Weights of a small transformer language model: LayerNorm before each block, learned positions.
Each number is 50 + 10 x the weight over its row's rms, rounded and kept within 0 to 99. Layers, rows and columns count from 0. The size before them is the row's rms in percent of the matrix's.

# layer 2 MLP up, 3328x832, rms 0.0228, rows 2889-2899, columns 256-319
103:62 59 48 42 52 52 77 64 42 46 57 48 61 32 62 39 56 62 35 64 68 49 54 40 59 57 51 51 46 35 57 48 44 54 73 58 37 37 64 46 52 47 51 54 59 55 55 62 37 45 40 52 46 39 54 60 57 57 63 46 52 45 56 36
097:60 55 28 63 44 38 51 39 39 52 50 60 50 63 51 59 57 41 48 54 46 41 59 62 48 73 55 51 48 53 36 37 63 56 33 50 53 64 58 47 48 54 69 41 43 41 47 40 49 33 65 42 53 60 45 47 59 52 52 40 49 58 61 59
101:43 23 56 49 51 59 54 56 45 49 37 31 62 61 40 62 43 51 48 48 59 68 62 40 48 44 46 40 47 53 48 52 44 49 41 58 53 67 51 61 57 57 47 37 63 46 26 45 46 57 48 44 51 59 54 43 53 64 53 48 42 44 55 27
106:43 51 51 40 54 54 34 46 52 41 29 46 51 43 42 42 48 29 46 46 51 66 47 48 54 35 57 61 35 57 63 41 37 51 51 50 41 37 48 39 48 47 53 35 55 48 40 65 41 49 48 28 66 73 41 47 55 59 38 69 58 66 52 63
103:44 59 44 56 55 48 74 48 46 59 66 51 57 51 54 65 61 59 60 34 65 59 65 44 50 66 52 57 38 49 52 55 51 38 50 71 61 42 50 50 61 33 51 52 45 42 37 39 61 53 61 50 45 38 59 68 49 40 69 47 35 46 54 46
095:40 48 44 58 44 50 38 50 43 45 48 31 38 47 64 59 50 58 50 36 48 65 54 52 43 42 56 46 54 56 54 48 50 37 38 39 46 56 53 43 41 58 65 35 49 53 39 57 45 45 48 45 58 68 61 61 59 44 55 47 51 44 57 49
095:62 43 47 49 64 51 69 57 49 46 48 41 45 54 56 56 48 54 62 58 71 49 52 67 50 59 66 60 58 50 47 55 44 66 50 73 54 59 60 55 59 40 53 50 44 47 46 40 59 55 54 55 41 62 46 58 57 53 38 48 47 28 39 64
100:54 42 59 41 51 30 52 55 69 33 33 47 23 38 57 56 60 69 58 50 49 59 43 55 55 62 43 46 62 55 41 38 33 48 69 54 45 44 60 38 73 46 53 36 63 58 53 42 59 49 51 63 49 43 39 45 46 64 46 60 67 43 52 55
103:41 50 54 41 57 37 52 47 53 43 42 43 43 54 52 49 62 63 55 62 56 40 56 44 59 61 61 51 64 54 59 43 53 42 40 35 51 60 56 51 73 51 28 63 50 42 42 74 52 60 40 54 43 52 58 54 46 40 55 62 50 47 60 27
106:46 43 56 64 49 56 62 34 46 51 67 42 66 23 40 56 50 48 49 38 61 42 66 53 58 46 66 47 41 51 59 44 59 50 56 45 45 45 46 34 54 50 43 65 46 53 64 51 60 63 43 53 50 57 45 46 46 53 62 46 44 46 66 48
108:34 55 53 35 44 55 63 50 56 52 51 49 38 31 65 63 42 59 50 50 67 57 45 36 59 60 57 54 43 48 50 45 45 59 49 48 54 36 52 54 36 38 51 59 63 58 35 50 58 71 51 51 58 64 66 58 62 52 50 46 38 47 74 54
# layer 2 MLP down (transposed), 3328x832, rms 0.0153, rows 2889-2899, columns 256-319
093:47 50 54 54 44 45 54 66 52 54 49 46 47 72 39 51 51 26 54 47 52 74 60 53 33 51 66 59 51 39 56 46 39 49 56 69 56 66 42 36 31 42 43 65 64 55 54 61 51 56 42 50 39 67 50 46 51 66 46 54 36 49 54 68
107:62 68 24 48 43 49 63 47 48 22 56 55 65 54 54 63 44 28 55 52 40 54 56 45 50 45 46 52 63 58 43 57 40 39 52 29 45 45 47 71 53 66 42 31 32 48 46 46 41 64 75 56 69 44 38 60 63 60 58 56 63 51 45 40
105:42 62 53 32 56 42 39 50 51 36 51 41 42 36 36 46 64 68 55 39 41 49 42 46 45 50 57 64 54 49 50 69 48 63 68 44 57 39 57 56 53 49 50 45 55 46 40 38 57 59 67 54 46 39 70 52 60 47 33 50 39 60 41 39
102:62 37 59 51 49 55 33 50 53 49 61 61 36 51 47 57 55 55 38 65 48 68 57 51 52 42 48 69 55 41 60 39 47 58 39 54 38 37 44 51 43 42 63 57 65 30 61 53 39 52 50 43 72 40 29 59 65 55 55 49 43 62 55 61
104:36 46 52 55 52 68 55 52 42 33 51 40 57 49 52 56 77 60 45 30 45 70 46 40 57 46 41 52 63 44 43 51 41 47 50 56 33 54 48 57 69 50 62 61 64 56 45 58 40 39 46 54 59 72 58 36 47 38 48 50 41 29 27 41
104:59 57 35 26 41 36 54 44 57 49 62 55 62 61 42 55 42 38 50 46 49 52 58 61 59 45 72 40 70 53 47 53 54 37 59 54 58 49 57 59 61 56 58 40 41 45 59 58 41 70 40 55 49 56 54 68 63 48 44 48 69 53 48 48
089:42 33 56 49 39 34 46 44 54 64 62 67 42 60 42 25 40 48 58 53 40 48 39 54 57 49 48 75 53 45 44 68 80 50 60 47 54 37 50 50 67 50 43 51 49 53 50 61 49 30 54 48 67 55 53 48 49 41 48 53 47 52 45 50
098:50 43 32 62 54 48 52 62 48 59 42 45 53 62 82 55 16 48 48 41 64 46 61 55 54 71 57 59 50 59 48 47 36 45 55 66 54 42 42 46 38 47 41 42 64 55 49 43 42 50 48 53 60 53 50 64 46 34 50 56 48 31 61 39
104:57 51 55 62 56 45 54 31 62 51 48 51 54 61 42 41 57 45 55 35 52 54 50 69 39 55 49 29 47 41 41 47 47 60 53 59 57 53 40 40 34 64 54 56 43 47 55 43 46 51 37 23 52 66 60 44 49 51 50 56 56 29 55 62
109:43 41 48 45 46 48 43 47 58 48 60 50 56 68 70 54 60 57 56 29 61 73 52 50 47 58 61 42 59 43 53 46 46 45 35 41 52 38 44 53 60 61 40 53 57 39 63 42 59 41 61 51 43 35 56 29 55 64 50 51 43 55 62 43
102:42 58 44 53 58 44 45 71 58 41 43 40 43 31 62 64 47 63 39 52 51 51 50 53 39 49 47 43 44 53 33 55 53 53 56 40 49 62 47 41 53 60 67 51 42 45 33 51 58 60 55 51 47 56 31 45 51 61 49 54 40 38 62 44